Each number is 50 + 12 x the weight over its row's rms, rounded and kept within 0 to 99. Layers, rows and columns count from 0. The size before them is the row's rms in percent of the matrix's.

# layer 12 MLP up, 1280x320, rms 0.179, rows 1057-1100, columns 240-319
100:54 44 37 36 55 71 53 46 54 52 55 66 31 62 39 68 20 45 31 48 50 49 42 49 36 51 51 39 49 51 47 64 31 47 67 44 75 69 65 56 51 36 55 52 56 67 31 38 59 44 50 60 48 63 57 71 49 41 56 64 39 64 58 65 38 60 41 36 43 71 58 56 55 33 57 48 57 35 46 77
094:35 75 52 75 47 59 31 55 25 32 40 45 48 59 53 66 56 53 50 39 52 42 51 49 53 56 62 45 61 46 44 32 66 44 72 57 51 54 51 65 42 57 43 44 46 50 64 47 60 46 53 36 45 69 47 27 51 75 69 63 49 42 51 62 46 41 57 58 30 56 48 64 79 35 31 51 51 52 85 65
103:42 59 45 63 73 47 35 68 53 45 20 53 60 39 65 60 50 54 44 45 38 55 57 27 46 63 53 62 51 58 70 39 45 65 41 40 61 33 41 49 55 45 65 27 50 44 50 43 50 56 41 66 38 29 58 34 44 66 64 58 81 49 56 56 52 58 36 54 46 49 44 49 53 58 58 52 38 48 45 43
104:42 59 48 62 53 75 48 31 51 38 32 56 59 53 41 48 58 33 79 48 57 46 37 42 63 49 32 61 58 46 28 54 40 34 40 57 45 57 53 38 63 80 75 54 61 55 49 43 45 45 34 55 48 38 36 59 42 52 54 54 54 47 52 25 41 57 39 47 44 40 61 39 61 55 44 75 62 65 17 52
115:46 42 39 40 48 71 79 70 52 46 51 41 50 40 68 74 43 46 59 53 47 56 36 58 64 47 55 59 35 68 54 26 45 44 47 43 38 45 55 61 53 52 52 50 37 46 72 47 32 40 56 56 52 45 58 51 58 34 43 16 65 60 50 53 43 41 60 41 54 54 41 59 30 32 65 60 59 47 50 44
098:50 72 44 54 54 74 03 39 34 42 64 37 44 46 61 29 36 56 41 31 44 54 53 37 46 46 68 42 46 50 53 47 57 63 48 32 53 48 39 63 55 76 51 84 46 49 54 43 37 34 26 37 33 54 45 60 48 45 62 53 37 52 45 55 57 41 51 60 45 37 47 37 53 38 61 55 77 71 50 41
105:45 65 66 56 70 59 66 48 38 49 55 54 65 27 36 38 53 59 39 54 61 51 66 56 70 55 57 55 60 46 51 47 69 56 31 50 43 50 51 72 53 66 64 56 54 46 37 47 43 56 41 34 73 55 56 39 38 65 49 37 61 54 58 46 54 64 55 57 37 48 33 39 43 27 58 50 36 69 40 43
101:36 29 55 30 46 44 59 53 28 60 61 66 63 55 52 54 60 59 45 39 55 62 75 37 57 47 50 53 35 50 57 52 43 40 39 56 37 50 38 62 48 61 47 42 44 60 64 40 36 49 57 43 38 52 54 57 66 58 54 69 63 81 54 41 27 41 68 87 44 35 55 41 58 44 60 51 53 32 69 46
100:64 43 42 38 42 43 50 52 47 40 32 67 30 55 49 36 53 59 68 38 27 66 52 56 55 55 23 37 53 53 57 50 35 35 69 49 41 53 53 21 43 48 37 46 58 36 48 34 56 70 47 53 32 37 44 45 71 35 45 36 79 49 59 55 75 47 38 58 50 59 49 61 61 44 61 66 50 36 24 46
102:25 52 48 52 43 70 57 49 54 73 42 64 45 63 47 50 48 59 58 54 49 69 66 39 57 68 42 45 42 40 67 38 51 37 56 53 73 56 43 45 40 48 41 52 49 52 58 42 25 42 47 75 48 78 55 34 55 57 55 36 36 42 34 58 28 47 65 38 45 62 30 64 58 66 61 41 63 61 54 53
108:52 77 35 49 55 51 58 47 34 35 62 58 37 61 53 53 19 26 51 50 40 44 66 60 39 50 42 47 49 31 61 50 45 61 67 37 56 52 56 56 22 42 33 53 32 63 41 43 48 41 28 53 48 50 52 56 55 28 62 33 62 38 73 50 58 53 43 68 52 64 38 58 47 58 35 54 49 40 42 65
092:30 48 50 59 26 81 33 57 63 71 46 63 46 74 48 31 44 33 68 39 47 67 68 53 55 53 54 78 81 36 40 49 61 51 51 51 37 53 65 53 43 59 59 56 49 44 61 53 39 50 53 81 14 40 43 49 58 60 57 48 32 40 64 56 48 77 56 60 37 54 37 56 28 69 40 43 44 71 38 38
097:49 64 48 50 35 58 31 49 53 50 43 58 36 51 50 50 40 33 36 58 44 58 37 47 23 63 57 41 43 51 49 63 68 71 56 49 60 50 35 73 44 45 39 40 46 71 41 54 47 58 57 61 56 44 41 57 41 59 61 50 30 48 46 78 32 62 57 66 41 52 17 46 48 30 57 60 48 36 55 25
097:36 62 47 62 45 48 42 26 39 39 57 70 58 44 64 35 40 43 50 38 51 44 50 60 68 34 52 59 30 57 49 64 47 35 53 43 32 58 62 61 37 51 55 44 55 49 58 57 33 54 42 60 54 33 42 67 61 63 84 50 57 51 50 51 57 41 68 60 55 56 62 41 38 56 50 64 58 22 38 52
104:68 60 43 37 65 34 52 27 40 44 32 56 36 41 36 50 42 51 39 59 42 49 78 36 51 44 41 18 54 65 34 35 50 57 36 48 59 53 54 46 47 55 75 47 53 64 42 53 58 37 65 58 66 59 73 54 64 27 48 46 65 40 54 18 51 46 44 65 33 47 48 39 32 58 39 55 48 67 68 50
102:58 51 50 53 53 46 72 47 55 55 53 61 62 60 74 44 46 40 54 54 58 57 51 49 23 44 47 44 57 29 54 52 50 46 51 72 44 67 59 48 52 48 32 42 49 48 52 52 55 54 44 47 24 49 65 56 36 62 68 59 61 38 31 41 37 51 68 48 47 52 58 43 59 52 57 58 55 47 23 44
090:53 51 40 70 73 51 69 43 66 58 36 50 36 55 42 54 34 44 50 46 48 39 46 43 57 39 62 50 35 42 54 42 48 55 41 63 35 53 37 48 47 58 47 52 77 53 54 62 35 65 68 41 61 55 28 37 36 81 54 65 66 50 61 56 38 41 61 50 69 68 37 53 77 40 46 53 58 60 40 52
098:66 45 57 49 50 25 33 60 73 38 35 47 38 55 57 49 48 67 51 53 61 64 61 48 40 40 64 31 70 70 54 55 57 60 45 68 55 41 38 43 54 66 58 25 55 66 46 63 49 43 44 44 64 48 58 45 43 46 60 45 56 53 45 56 57 45 54 61 57 39 36 53 56 61 55 41 46 29 48 35
098:38 41 38 51 47 51 37 61 49 52 51 74 61 44 34 35 56 53 30 54 62 45 55 46 39 31 46 54 50 48 49 59 56 57 29 52 25 53 42 51 52 40 50 66 57 46 60 32 35 40 52 45 57 42 44 41 36 56 37 63 60 29 64 66 59 32 46 35 57 52 34 63 52 69 64 39 53 49 39 55
107:68 49 64 35 33 40 85 33 52 47 47 44 51 43 60 58 44 50 41 40 55 38 39 55 52 49 47 36 43 66 71 64 34 62 65 69 47 39 47 43 54 54 20 50 50 48 55 38 37 59 48 52 49 49 39 67 53 31 54 73 61 31 55 42 39 46 49 79 57 67 49 50 65 48 30 45 63 67 64 57
104:59 66 51 49 55 61 47 33 48 77 39 57 64 33 41 53 25 71 52 69 49 66 29 51 51 43 51 44 50 43 47 40 39 59 42 35 38 55 73 76 31 68 42 57 58 33 51 53 37 42 49 69 58 53 33 49 45 54 68 50 43 35 46 78 43 47 47 42 54 77 32 63 55 70 56 45 52 30 52 66
103:61 35 42 38 36 40 48 42 33 53 18 44 64 43 24 63 45 45 51 51 38 60 54 74 45 45 53 44 35 58 68 34 48 51 40 27 45 50 47 54 78 44 36 32 76 36 39 47 61 53 49 67 34 59 51 46 58 57 31 69 47 50 42 58 58 43 43 32 45 51 39 70 48 54 58 33 49 43 16 63
095:50 61 36 25 53 38 39 53 50 71 48 55 42 58 52 42 54 60 47 41 54 67 48 41 53 51 23 55 49 51 65 55 48 59 49 79 38 75 49 53 44 58 63 44 50 48 46 37 57 46 46 44 43 65 71 44 27 41 48 64 48 53 53 40 58 44 43 36 45 42 52 71 69 35 46 34 59 49 49 47
097:60 37 42 35 55 39 46 69 65 52 50 55 53 59 55 64 65 54 64 43 39 54 64 42 48 45 46 53 72 24 43 51 50 69 59 58 45 50 43 50 44 60 45 37 64 46 42 68 38 53 55 32 53 41 45 58 41 34 42 32 41 58 63 46 44 46 45 42 32 75 59 77 55 34 54 52 38 18 54 47
100:69 51 72 49 31 24 45 45 36 48 37 72 49 69 31 55 52 53 58 44 72 41 53 57 51 46 36 52 42 38 62 39 61 58 52 77 49 74 49 33 47 65 60 49 52 71 43 61 33 59 38 36 47 53 40 60 50 43 65 51 75 40 77 55 77 59 59 71 38 42 46 51 57 29 52 61 51 52 38 55
102:70 67 55 45 53 63 57 43 49 75 65 31 50 50 55 58 56 52 50 39 59 42 56 42 55 37 23 57 29 41 41 22 62 47 63 60 41 47 69 43 48 30 37 52 33 51 63 50 28 46 49 54 45 51 43 69 46 44 81 52 45 64 50 67 50 35 54 75 53 57 47 71 78 33 45 33 62 47 16 64
095:57 59 62 37 49 54 70 51 56 63 66 70 51 41 54 50 61 43 55 40 57 35 41 45 47 44 35 45 50 26 56 61 71 57 18 48 29 39 66 54 57 79 64 56 48 60 52 67 55 45 58 46 43 38 45 56 53 48 28 34 76 41 78 36 57 38 48 49 56 50 56 63 51 46 52 61 48 35 72 23
104:53 32 61 46 65 52 50 56 50 74 49 30 45 65 32 77 48 43 61 66 33 44 56 69 27 43 50 68 56 33 52 52 58 73 51 31 52 27 36 40 49 34 37 61 46 43 51 30 59 44 51 47 54 50 51 60 71 57 54 45 53 38 48 49 49 55 47 54 54 48 37 38 12 36 23 48 64 33 73 39
100:56 41 44 47 68 41 36 51 47 68 50 58 54 40 55 33 49 70 65 46 00 64 52 52 77 57 62 49 49 60 53 39 52 52 46 50 66 36 62 44 33 46 46 51 61 38 51 42 43 40 63 36 63 54 60 71 26 45 46 38 54 52 51 50 63 58 40 70 43 57 42 32 47 48 62 27 47 58 47 60
096:48 33 57 55 58 53 45 53 48 51 59 56 38 55 47 40 42 53 42 39 46 58 46 76 58 53 34 58 42 39 49 49 48 43 61 42 69 30 44 52 47 49 51 48 42 67 57 62 77 49 40 52 41 45 45 30 54 56 77 38 57 24 41 39 37 52 54 73 51 56 36 28 44 47 45 55 38 62 41 55
088:50 63 25 50 62 73 30 63 50 51 49 63 56 66 60 47 66 48 41 56 40 79 46 49 47 43 54 33 30 51 66 58 52 50 57 46 38 42 59 54 67 55 54 50 77 48 65 43 67 62 48 38 42 37 51 57 36 45 32 64 33 54 48 81 52 56 43 58 56 54 67 43 47 49 46 39 48 32 66 52
099:50 43 49 61 42 62 31 71 36 55 45 42 40 70 31 46 42 42 37 49 53 47 66 47 45 42 37 41 32 56 47 45 50 46 58 47 23 43 42 19 51 59 51 58 50 36 57 44 54 47 72 40 72 55 56 61 73 67 14 29 44 35 55 62 27 43 42 46 44 52 50 49 61 57 48 25 74 44 44 36
104:54 47 49 46 46 50 78 53 42 61 60 47 39 69 35 59 43 44 50 17 59 39 47 57 36 56 27 60 48 36 34 48 61 67 34 49 40 54 41 77 53 48 59 59 44 48 51 27 28 46 53 57 55 26 54 59 59 52 73 67 30 37 42 45 54 47 54 47 72 37 42 27 51 43 41 49 41 45 74 27
094:54 56 43 60 57 46 79 50 56 33 59 35 38 59 50 67 79 37 46 54 52 53 25 46 60 57 48 51 67 60 62 51 70 61 50 58 58 58 58 55 52 67 42 60 43 77 67 62 41 61 65 54 66 62 71 43 61 54 58 48 42 60 61 44 60 57 48 42 28 56 49 62 31 57 57 63 72 42 49 32
103:30 70 58 60 57 16 41 48 41 52 45 33 57 55 58 66 21 63 57 71 69 61 46 37 68 50 45 46 57 52 49 51 44 69 44 52 64 30 46 63 38 40 54 39 52 52 49 55 65 46 60 71 36 33 36 61 54 60 28 77 55 50 36 46 45 56 53 67 54 48 28 27 44 43 46 51 48 46 56 61
096:30 61 52 43 52 57 36 51 47 42 45 57 56 47 17 40 40 79 50 44 61 56 60 53 29 63 52 63 56 71 75 55 49 56 63 56 55 58 31 50 61 35 51 65 22 47 77 66 45 57 32 45 36 65 76 33 51 46 76 73 54 47 31 74 44 53 63 39 60 56 59 50 36 35 43 60 39 48 46 68
100:50 56 51 44 45 61 27 52 46 72 38 36 43 47 38 38 43 75 70 56 48 47 59 36 37 40 77 66 46 37 50 50 40 56 61 49 48 45 65 42 56 47 44 52 46 76 37 60 44 67 36 61 55 54 56 35 49 71 28 67 59 54 57 35 64 48 33 45 50 56 59 43 60 41 49 44 77 45 18 48
101:62 60 56 63 61 56 80 37 30 75 60 47 47 47 74 40 55 63 68 78 32 44 73 38 28 67 46 45 56 60 47 58 45 71 37 40 76 44 58 34 52 38 37 30 69 59 65 48 39 71 51 50 54 56 63 48 65 32 55 51 57 57 53 72 42 48 78 52 26 61 55 60 63 46 41 71 57 53 28 49
103:38 56 42 42 40 59 35 27 60 44 70 63 43 59 46 42 62 34 51 53 35 34 38 49 61 62 40 62 57 54 36 34 40 47 43 27 49 57 41 37 67 68 49 58 34 42 63 59 50 44 43 42 59 67 38 52 49 62 43 44 74 44 61 67 54 43 47 61 50 63 35 44 79 60 27 59 41 50 36 73
100:45 68 59 60 62 51 38 50 35 69 44 58 87 29 49 47 52 59 53 46 52 49 50 54 46 36 48 56 63 41 24 53 57 45 54 37 36 43 33 48 46 56 47 58 36 46 77 35 59 52 56 44 63 66 48 31 55 37 48 64 53 38 44 34 41 65 72 51 60 41 52 62 62 73 65 59 50 51 50 45
107:45 43 50 72 59 56 66 52 64 39 53 48 70 59 50 53 39 47 46 37 60 73 50 46 75 70 50 57 40 48 38 56 41 64 51 31 14 60 39 61 70 64 60 42 47 69 60 59 54 44 40 33 43 44 59 66 30 41 76 36 57 74 42 64 39 55 50 49 51 39 46 32 67 70 60 57 41 45 65 58
097:62 56 45 54 54 51 41 29 54 56 82 39 70 48 60 57 64 66 44 52 49 44 76 47 25 48 67 45 31 51 35 53 50 52 41 49 35 59 50 48 59 58 35 48 65 52 74 50 46 35 25 38 42 40 57 48 72 45 27 60 50 58 42 59 73 47 29 51 60 60 47 53 80 53 53 64 38 40 31 54
100:49 48 38 44 51 29 43 51 58 47 57 55 62 42 49 43 58 68 11 35 51 44 53 64 48 38 49 26 47 54 75 54 58 65 55 46 37 75 54 26 53 54 47 54 74 38 28 21 54 50 54 54 40 48 56 47 34 43 43 49 44 60 58 38 32 44 58 51 41 26 56 34 56 41 49 40 37 75 57 64
106:52 48 58 69 51 44 48 32 62 26 29 45 45 64 60 51 46 51 50 55 58 56 37 67 44 64 65 73 68 24 35 59 52 51 55 58 41 56 62 43 42 49 54 48 32 45 57 48 55 52 60 83 48 63 59 46 52 23 44 34 67 38 42 33 41 57 68 40 41 50 43 48 47 39 38 52 45 62 35 57
# layer 12 MLP down (transposed), 1280x320, rms 0.0456, rows 1057-1100, columns 240-319
099:75 45 40 42 61 70 62 62 65 54 62 48 64 49 56 80 68 52 50 53 55 51 46 66 46 45 56 53 29 33 65 46 55 22 57 24 44 47 56 58 65 61 43 54 53 58 61 67 54 69 34 62 76 49 51 41 59 49 49 88 46 39 50 30 19 24 47 39 54 69 80 46 55 53 56 28 34 63 63 37
099:39 40 51 60 46 37 65 51 73 50 57 38 47 35 49 41 47 40 41 56 46 65 40 68 54 47 61 39 28 64 40 35 50 47 61 25 45 41 55 59 51 47 65 31 36 43 45 40 38 48 58 62 49 64 49 59 52 45 71 36 52 25 49 73 50 67 76 33 49 52 63 57 67 40 54 28 51 53 39 30
098:38 62 49 64 31 52 25 30 34 38 21 58 52 72 55 72 43 31 50 66 63 67 68 59 67 47 47 35 41 69 71 45 29 39 50 63 63 49 79 52 55 55 47 63 17 53 16 49 49 55 42 63 52 39 44 54 49 57 38 46 42 43 39 65 53 32 62 43 59 53 68 59 51 49 53 33 47 38 64 58
102:37 58 35 47 62 52 40 37 38 34 38 40 60 62 25 40 78 41 55 50 45 54 47 50 48 59 67 54 56 44 54 26 56 81 48 61 45 63 48 55 61 55 54 54 43 56 47 71 60 79 45 07 45 54 47 68 59 38 53 35 47 44 50 44 46 50 60 51 40 47 52 38 52 54 38 69 54 65 59 49
098:38 63 66 49 28 54 34 53 54 71 56 71 72 62 51 43 56 48 43 46 52 64 53 37 44 51 36 43 70 44 49 57 62 46 47 55 55 47 54 40 53 37 57 54 78 38 56 55 57 54 34 61 50 40 38 55 52 53 55 49 41 35 61 61 62 30 54 53 48 32 39 38 34 49 52 29 55 65 52 31
101:78 47 47 59 57 61 38 62 56 62 50 40 52 30 68 47 39 40 50 73 57 40 61 47 42 43 41 68 49 29 76 44 67 61 34 60 48 53 59 54 60 56 37 57 39 38 45 52 85 51 49 50 46 50 47 33 50 37 53 55 28 55 46 43 49 36 49 57 52 41 66 66 46 45 38 23 63 43 51 40
100:26 61 78 57 34 52 48 49 45 46 46 46 44 49 57 64 81 41 64 56 54 55 38 52 70 46 36 55 42 62 16 32 58 34 41 53 53 35 60 54 30 63 51 54 28 56 43 62 50 71 62 27 48 53 36 31 39 71 49 64 48 53 62 44 55 66 60 56 51 50 54 46 44 31 52 40 34 42 64 60
098:58 31 58 46 55 54 74 43 46 64 43 59 61 49 43 26 61 63 44 51 55 69 67 42 72 53 54 30 66 43 54 65 37 21 15 55 55 59 47 39 53 64 49 47 42 49 67 38 48 37 66 52 50 70 48 48 61 50 39 52 50 51 49 46 53 54 63 29 41 47 61 44 36 52 68 53 29 61 58 34
105:50 58 46 41 56 45 33 75 56 49 39 48 39 52 36 38 48 49 40 52 26 55 45 64 48 74 41 65 35 56 67 45 40 39 52 50 25 40 33 41 52 56 58 49 58 38 38 33 67 60 57 66 46 34 53 62 39 55 64 43 62 47 67 56 46 53 33 68 42 44 60 75 66 53 30 48 52 36 52 26
099:68 38 50 71 58 50 80 59 40 33 41 48 39 42 49 52 41 60 65 53 57 47 31 49 36 46 43 68 44 50 46 41 55 62 58 47 39 60 65 67 49 31 39 61 59 50 52 44 44 55 54 54 41 44 59 27 52 65 46 52 60 47 66 31 32 67 47 38 48 58 61 75 62 36 33 51 56 42 45 67
107:52 45 45 32 39 46 43 67 49 45 29 61 51 40 45 39 50 48 58 39 50 64 61 43 40 51 35 52 62 55 65 59 30 70 43 51 42 37 42 54 30 40 38 49 53 34 44 48 65 37 54 57 42 59 46 65 47 40 49 44 70 62 36 40 61 51 42 63 47 66 41 48 39 28 60 39 37 45 49 54
091:29 37 56 50 36 48 45 61 56 55 45 49 37 64 56 48 37 44 74 22 37 44 57 43 48 53 58 52 56 72 46 46 42 68 36 60 55 57 38 52 41 85 62 32 49 39 45 58 69 52 46 53 60 50 38 61 40 51 88 34 70 48 59 39 46 57 50 55 55 63 48 38 44 56 38 46 47 47 60 35
095:56 52 58 37 44 62 61 55 31 56 63 65 68 76 58 83 38 46 48 45 58 60 39 46 34 47 45 52 36 26 53 37 47 46 32 58 51 64 43 65 21 52 69 38 30 60 49 47 54 51 36 24 33 58 58 45 50 73 72 48 70 54 46 34 68 25 38 24 49 66 53 53 49 45 49 58 49 48 63 44
100:51 51 29 60 41 51 37 46 54 47 39 48 38 43 60 54 31 42 49 51 53 56 72 53 42 58 70 29 29 49 49 58 41 60 49 45 57 65 52 49 48 34 56 72 64 41 46 24 47 51 65 72 38 49 54 46 59 67 47 60 43 72 49 50 38 55 31 23 63 44 42 29 56 48 28 48 34 89 32 62
106:65 80 36 46 36 68 59 41 48 39 46 47 67 46 68 65 45 54 51 39 45 47 61 62 48 46 24 59 33 45 49 57 42 56 54 76 58 32 59 43 58 55 46 48 42 55 60 56 71 59 49 30 54 48 69 76 44 35 57 64 71 26 41 39 44 35 37 53 51 36 25 55 40 47 56 70 46 40 27 65
100:62 62 44 48 42 24 39 39 41 43 85 39 65 27 57 62 65 55 67 69 47 55 51 57 57 72 49 35 61 61 45 78 24 63 56 59 49 57 47 40 59 66 61 49 44 46 68 57 56 46 61 67 59 44 38 43 50 75 48 64 52 49 38 34 46 48 34 55 50 71 60 41 39 37 44 46 49 40 55 50
092:53 60 46 49 40 52 56 44 34 66 58 36 46 42 39 62 49 55 42 42 54 39 39 58 62 62 46 61 35 64 59 55 58 41 57 40 35 43 57 41 36 54 40 47 87 48 56 62 41 42 51 49 57 66 57 56 37 63 38 48 53 70 54 66 42 62 43 41 46 55 18 68 76 36 31 31 58 51 50 53
100:49 55 46 48 62 41 53 56 49 46 59 69 46 57 44 63 45 68 56 62 66 54 59 35 47 64 45 47 66 51 52 72 36 81 67 53 48 50 57 33 33 43 43 48 58 60 28 17 24 49 39 41 84 75 73 39 62 43 49 51 56 39 33 63 26 52 50 42 68 57 49 44 60 51 52 37 70 31 82 49
099:58 50 59 45 44 31 59 59 58 36 74 37 24 47 49 65 43 57 44 40 45 50 44 61 61 40 58 53 45 63 43 47 54 40 59 32 54 57 44 61 61 58 50 42 67 51 60 64 69 60 51 71 63 47 80 52 84 32 37 46 39 51 57 32 39 56 53 52 40 68 38 39 63 41 54 76 59 72 65 55
105:56 27 39 51 42 33 32 55 41 44 60 51 31 62 45 26 48 43 72 64 44 53 48 39 51 46 56 43 47 52 50 58 00 50 61 52 71 37 70 36 35 33 28 53 32 55 50 39 45 27 42 25 64 47 44 56 40 46 47 53 67 55 40 41 61 46 56 42 41 62 68 58 33 40 39 67 40 56 35 42
091:60 47 30 60 37 65 55 53 46 84 47 46 65 42 17 45 48 69 30 73 66 71 36 65 44 57 55 35 37 60 44 67 38 67 61 66 42 53 58 58 51 55 48 59 46 78 44 33 40 49 65 40 60 57 41 43 49 49 57 68 57 48 46 46 38 42 48 51 70 62 31 59 63 75 58 75 41 45 56 44
104:63 42 56 71 46 21 58 36 45 54 70 68 48 65 63 68 41 52 44 34 60 50 31 50 48 51 70 62 49 54 62 49 58 47 32 49 71 51 42 62 33 51 29 61 68 45 62 51 47 54 65 50 56 33 49 42 46 55 52 65 15 53 52 67 55 44 60 42 43 43 34 28 45 53 37 59 53 49 40 38
101:45 26 36 38 49 46 34 41 64 61 54 57 58 28 54 70 72 48 67 73 41 51 39 59 38 40 54 35 51 64 33 51 59 37 40 60 53 36 50 19 65 46 63 52 32 45 35 37 34 52 52 42 48 41 45 32 64 45 61 29 41 59 53 63 65 44 41 45 36 37 46 45 59 58 14 46 42 38 59 35
102:49 48 61 43 43 68 67 60 55 52 37 29 55 35 48 42 68 61 42 62 48 49 43 55 51 28 62 77 50 52 38 34 67 63 48 49 48 23 37 43 37 41 31 49 48 38 37 58 56 38 27 56 45 52 53 62 50 38 55 51 52 53 24 76 36 44 73 51 67 44 39 41 54 38 52 47 64 69 86 77
102:36 59 27 44 53 44 42 72 56 45 54 54 36 39 79 49 50 28 67 51 58 53 58 59 55 50 34 34 38 34 56 61 48 34 70 53 49 53 58 49 39 53 54 69 58 32 38 60 58 44 50 46 39 37 39 68 40 33 46 45 51 41 18 50 39 49 82 34 50 40 43 40 25 56 66 63 45 44 43 45
099:59 23 74 51 63 57 65 61 39 45 32 63 52 46 33 51 50 39 59 43 57 47 87 33 53 48 47 59 50 63 45 39 52 54 65 54 46 53 50 30 49 50 35 54 25 85 58 57 23 62 63 51 58 66 44 57 54 52 51 66 68 56 43 47 52 46 66 61 69 59 36 70 64 34 35 64 56 38 47 59
099:63 41 30 44 67 42 57 36 50 35 41 56 71 29 40 41 65 45 52 37 34 52 32 49 39 60 57 61 71 77 54 53 37 41 66 58 36 34 55 47 37 60 40 61 61 42 63 51 43 31 43 43 43 43 34 41 41 70 48 33 67 28 54 51 51 51 40 41 53 46 52 60 54 37 68 56 60 58 66 52
105:38 54 53 63 72 49 48 50 50 42 64 37 27 52 83 63 54 47 44 41 33 43 32 61 50 45 59 42 67 33 37 45 50 34 36 52 77 49 44 39 68 50 48 53 36 33 63 55 56 56 45 47 34 47 37 42 40 43 52 44 46 61 55 55 45 71 64 61 35 85 62 36 67 45 55 41 49 50 40 67
097:44 63 26 67 52 32 70 48 54 35 33 38 62 48 54 47 43 59 39 47 34 65 43 63 43 48 41 60 57 39 46 42 58 67 47 31 47 74 39 66 51 56 70 44 30 62 56 62 54 52 58 52 39 67 62 61 44 39 60 41 39 47 44 46 46 50 32 30 42 43 46 01 34 53 54 59 49 63 32 48
102:64 72 56 64 60 55 82 44 57 44 55 34 54 37 64 50 45 64 47 09 52 47 58 43 53 49 56 72 65 64 60 57 36 59 80 63 66 44 56 48 71 75 52 42 48 70 41 32 66 42 52 57 37 38 58 53 53 37 47 48 49 66 58 61 53 51 54 50 51 50 34 46 57 43 61 36 58 71 78 51
102:61 61 46 48 51 47 38 65 49 47 45 58 52 48 57 58 43 33 28 40 19 55 52 44 64 33 63 59 34 52 69 49 51 43 41 37 33 37 57 60 45 57 48 71 53 24 49 39 51 12 58 61 64 52 47 54 40 47 42 49 45 56 45 39 39 52 49 55 33 53 40 52 62 66 39 53 36 31 32 64
100:55 45 46 50 29 74 63 74 49 47 24 42 56 54 39 62 36 54 50 48 42 53 53 43 36 54 44 68 33 53 18 52 58 37 38 44 64 65 55 39 54 65 54 35 56 54 56 43 53 37 34 57 71 59 71 63 60 38 50 63 33 57 38 48 36 40 31 61 46 48 40 67 41 51 41 51 62 52 46 41
101:34 60 44 38 37 58 72 34 44 71 47 56 50 41 54 41 40 49 62 61 35 43 35 53 50 59 54 48 34 48 73 66 40 48 53 32 61 50 42 61 49 35 59 57 62 40 54 57 63 54 42 34 25 71 65 58 33 41 38 50 63 41 46 28 39 67 36 59 41 39 46 68 65 45 71 57 52 45 52 41
095:42 56 55 40 47 49 58 50 32 60 50 42 45 60 51 46 59 37 55 33 56 41 38 58 62 55 38 31 59 39 62 73 75 53 43 53 70 51 58 69 42 60 51 49 48 44 35 43 42 40 69 47 86 60 63 53 43 56 39 46 62 51 52 68 68 38 50 38 41 43 84 36 38 44 49 44 68 54 61 55
104:60 50 69 14 52 49 49 55 35 46 51 42 47 46 54 50 34 52 59 84 39 35 36 42 43 61 45 43 28 38 56 54 35 74 36 75 48 70 55 47 78 30 53 38 47 40 42 50 49 46 54 42 47 40 45 49 58 38 37 58 44 54 71 53 60 64 40 44 61 36 50 52 50 52 19 64 44 53 58 53
096:67 58 42 47 37 47 58 45 37 68 34 35 57 44 08 23 62 20 56 69 37 48 40 57 62 44 35 56 60 67 62 63 38 38 47 72 32 20 56 45 48 47 69 28 32 42 57 63 67 55 51 60 42 56 50 45 47 37 54 57 38 41 54 43 49 59 64 46 62 44 55 51 50 49 59 68 50 38 44 34
100:56 53 52 49 63 49 40 56 65 63 54 52 51 49 64 47 53 40 63 66 59 58 42 27 43 29 16 45 45 52 29 41 41 58 54 46 58 62 31 40 52 42 54 58 40 36 49 57 62 47 14 36 45 62 61 62 58 57 55 38 62 52 57 45 45 59 63 44 26 55 39 35 46 36 65 44 49 67 51 52
101:46 42 72 57 55 71 50 48 40 63 47 62 54 39 56 46 54 24 41 29 59 39 35 36 39 27 62 43 60 58 16 62 53 65 48 60 28 19 58 42 63 55 65 70 67 68 43 76 38 57 61 52 54 65 65 61 45 59 37 52 50 50 39 55 48 48 60 56 44 52 41 46 71 40 42 40 52 50 43 60
101:46 70 54 45 37 84 59 68 52 38 41 57 48 33 49 58 64 37 75 36 67 54 50 25 51 39 51 62 32 52 54 29 47 45 47 31 33 50 52 44 54 39 54 47 63 38 47 66 25 36 79 46 71 77 39 59 48 58 61 39 58 51 55 63 50 47 60 29 53 40 49 55 61 41 65 27 40 47 53 70
101:74 54 56 54 50 37 66 54 48 72 34 51 60 55 41 46 70 46 63 57 52 28 55 40 61 65 61 53 31 56 52 41 47 49 41 42 60 66 55 38 62 49 33 69 30 55 67 61 51 35 65 48 43 46 22 36 47 67 47 37 48 50 42 50 60 27 54 42 36 44 28 75 44 51 36 41 52 29 38 35
097:61 69 43 47 71 57 37 56 52 63 26 63 52 27 37 53 63 68 41 41 40 50 43 39 63 63 72 52 45 58 31 47 66 47 69 66 50 57 42 46 48 52 54 61 69 79 54 66 78 47 44 56 38 63 73 46 48 65 57 70 40 50 45 48 55 50 54 52 55 44 57 34 61 29 44 39 52 55 44 55
103:52 64 53 52 54 57 62 46 41 44 36 32 47 33 63 81 34 41 55 61 51 21 59 38 42 81 35 32 39 41 51 40 52 59 26 70 72 56 54 47 36 58 55 59 60 51 74 60 12 36 49 68 56 61 57 54 46 45 52 30 39 51 42 43 21 44 62 40 64 39 54 50 41 43 60 34 50 39 69 58
101:62 43 50 30 63 42 46 41 45 49 51 31 28 42 53 33 56 36 52 39 58 61 39 61 69 63 51 36 41 39 63 56 21 30 43 44 53 54 46 40 57 49 48 65 33 48 31 60 43 75 56 30 59 18 38 48 39 25 65 52 40 70 38 21 35 47 43 49 36 39 44 37 59 56 56 45 58 49 46 62
102:66 34 68 44 50 72 33 44 43 29 38 25 59 46 48 28 60 44 50 62 48 57 49 61 66 62 73 42 61 39 40 44 66 57 54 36 49 63 73 56 45 73 48 49 67 64 47 65 55 59 39 55 51 54 56 69 55 55 31 40 56 58 41 46 23 51 73 70 57 46 42 54 42 39 40 56 47 54 45 50